Weights of a small GPT-style language model, trained from scratch on English Wikipedia.
Size: 14 layers, 6 heads of 32 (1 for keys and values), MLP 1536 GELU, vocabulary 986, 9.67M parameters.
Architecture: LayerNorm before each block, rotary positions, tied embeddings.
Each number is 500 + 50 x the weight over the matrix's rms, rounded and kept within 0 to 999. Layers, rows and columns count from 0. Numbers have three digits each.

# layer 8 attention query, 192x192, rms 0.0884, rows 0-2,32-33,64-65,96-97,128-129,160-161, columns 0-191
494501493490496486463501507501506511509526498490511491490519497480514503518510499514477476510507515502506498472517506530503479502467516475496487485502495485480482488503493517485545509495505535498503482514511491496498496490499481502488502510477511464502500503503512519499529496495502464504505506507499515488493537498483492506491496514513502540500494511494522490497507511495484518493499501486495508502486502535516509495494486496516507478476488495496486496507477489484500504484519494485497511475504462489496496513508498499487480482500469520510491492501521479496511498509502507491
488485461469470478437492502462467474528521499493477441592522478415530542543465500516429462476515515469511549449523566530458535499501558515543500519499546454507470504491452507493568506487440488467521469562538559490492531484470527506507510525560478476520518513481473497493470525503479533457502483551546521491501507454470519507467534477493504528493469495500488494441508493487517506492486457517520469530520541594524521448445484487509484470504504485520547586532477517502512521514528514432527534489470440536453528524464504466525480454578418517477485493486475513490491518525494523506
437509465535526518509496564484528523520455541542478503516494463449482494478554466509497563501501509483470490502487505485512527475550493503456513506567488562540526473524492460524507524482507417500504487446467478445517481502507505510481484553492498513517479506473497465486492512525520495521528504515425488499529454499509439468522498513461463447490486495457477533515518524505503471518517531533503492496524503455492484482526540501510498527531517510493472445522532508502499502490495532500481471568503531546476512488493482535477515509496561456493534507473553471504498518501508521485
514466275525415469482583482474539363468577479567366384600684434389363523546490530620437447348665402432663484613567648449531623484509393482580589493474605356474285562560464406388532409479503571574455390491438524405535530498529531517427431379462543419556524464338444610434381376497439505266468482570434602600440515561363442484523606587665602631525420372516389588514514447595595614403419328609678483561592484554454486358373403495666484576578530495632571487570542548455428594555514588414504586516439421438557563512530503388525600608490442634471597486545491397377530685475609623500
456493475509505513483474493491491514490552453500415418523493435507459513461481485535493527438461498447553496456533509480525550490549584503501546488453551468503491416488502479446487500498418521556487532443411535471485475509496545489556500450533526482537529477470540466476438454459469530451558532499510550526562515413500548534471559495482538515513485431486553492468537496499510535499514458534525424493557578508432561441459476506580537540543535490592535494517548544473492562443468457502488505447481514494512465545519487465568500501535508545543459543535497542504515575522528439538
576404357599698653657703258537743332364624356575268357615596384493432340567324292484443382168698521316760536572351682566647613288759552421441796313269704327561342246580409400435279616329496412475232350635463825198645365365342871573812374420461316307411714217354464479397427490500358915486428576617320821730453502324359356404658785637684601769558455212559625639253745083695401465422378547573880503647707630399553499404300280448602273590758310469565845602606638711585478614762477549846645573676378164560663649250230557418784656675212719580283364510535462592358797691423615716572
517548551485459531392477391453487578579454658525488522547526493526477586455553479521536451473497405466472454476537515481441542454608445468454518592599554526451467452538501483420537510554646519415501505396553516539544453508497537451455478504503465554464483459504514533548535479445446535440479462465521497517524392541537431572475504540480585478447417501534551558572529496601470514427504472543483531556517553453496444382508538495466543572538478535555399503489478545452459445489470604452544621425493481492570421463648501557496524433485552499588429503482496584439525544496550470469
607445399592543543538594476565513400384613483519442390596546527560512541568571512469478445424550571438584456540457515504478423501460580460463581431422511380376427520586393579477413493380490461542427441505434564491607436543505589445617437401427520325463602496427414450538514545558408532478508583505519609538463492504424466537569613574497556595582447446480482492479540420526473467576510488490551463511560463585581505533397474496568443450497466430494506501439479614533545543607524521484546500546438381544493640534401513384500537510546347543430503534442524569522509534454588591575
462485471497495464490496517472423465441517540497460441582519474455486557504472483530454474479527461479510525500515475567502542502532497533534536456540512499453482536515478483470494467486494508577568509486387532493508489471520461519458489480451504493494491495439515558482478491462526451458471455481543486489520435547532541525496517459519516526494475488522527496500560495567489503501538428521502439472505529490515509431535473525588461527545512475489522530500462460480497521510446533445502536510512505510514475468572501454526547507544477540436512499504491514463475501538474511466
561489437533512536470542458451508447478521512506432483508569486441456487505464482526467451451578462469564459540493555508541543490499494469530550488509559441510428517498465488483473520467461563473468460552463518502509520515499550475561447411494488430493529485484487528511439460539466551424519461534482556520513495492488519538538516540540539535491482468533461474451536480537446539407437471555520469535560515536485464403474468513536444518538482511505550504530530550508478520522506493488531582462514459511538538506539499467510516492523467567522503454504516494421547539466539494518
481522502423489508520473512441469429507497491472389384546497501434503494573447427555456447430540478445602536376500507509451535512547536500518546423447619389474468480512426482440509521465425512461549494559503560404545494511490609431524520431507470408483519455473530552501496481485475602375560490407525520494500549462516524496523499486580526587492451421528527459483544486587508497480487457500538426544568554469515535433444462573575442488636451496546622656536483574595461472543464538523531508487475459588473575499503495430550515496606415532382527535519515508494502507506533459501
504491524472488491530522495525537474507504501534509504488470529514508486507490489513511528490512491517520497510488442469489541499502510528502482497496486493486499489486518456502472511525526499481482503482507481495493525484469501506514516519479503510486487527480491544518538491488487509498494501504490503512484534518506465470484489520502499473486471483499506498486484465481492521488506532513474511513483529466508451466508511491511517531496494504534517490492508518535481521492507478505509488499515480476518497505528485521518496502519527486521507492531508503530513511515522485505
522507476522496521491510483495527527472469460480461539469512516522492535529531490528507496505486492507514500530465469497462482527524499503461498511468517494470501485508487498499502470505492519525483505451499471474504519524521516518535456488531503522476513470495492508471496504466502512513482481540509514539542475506508539523489525504519499489480482497526495512491501508508512520523504500480517521528491479524503491520505485484526501509491495491503490488492521484511531446491508526498482482506482507483520464498498521502476513556532492516493499507476526502500508515531508545506
# layer 8 attention key, 32x192, rms 0.0764, rows 0-1, columns 0-191
464455490545529527532517444533530524461513535537457498505536504490503472482487503499491484470501505451521520546486521480485541511549518507512495505464503506508488480496491470542503528493547482491447490520495504466517508459469527492474554498503490509470525445482514508496484555498488532484516500499501503536465433490492481450488540569539523494498510464526526516481529415511513547490491486494522505537548582480506496465454470462515496512520482518521525577556503537504506535491504485549553528554503497473521485494431500537538518550455544494522449519522519483497528529464498506486
492497543598569480495458472567577494500441537430454502437532558510464518526514500468470495503454481502537491529448543491517449540481447480459493560525479602493519574452508466546466511532563513470442500499534515559521535493490419534491535532518441494558511514546495518542626520516550528546515520481498538543445448475465494443422480498536489537519543487481482534516492506513503477524465524453493539462473532489504366481467543469473561500469469456476508464542478471480458492446559479552530463561527467450527505563498420585449481498463467471570507536529491440562498513451532532509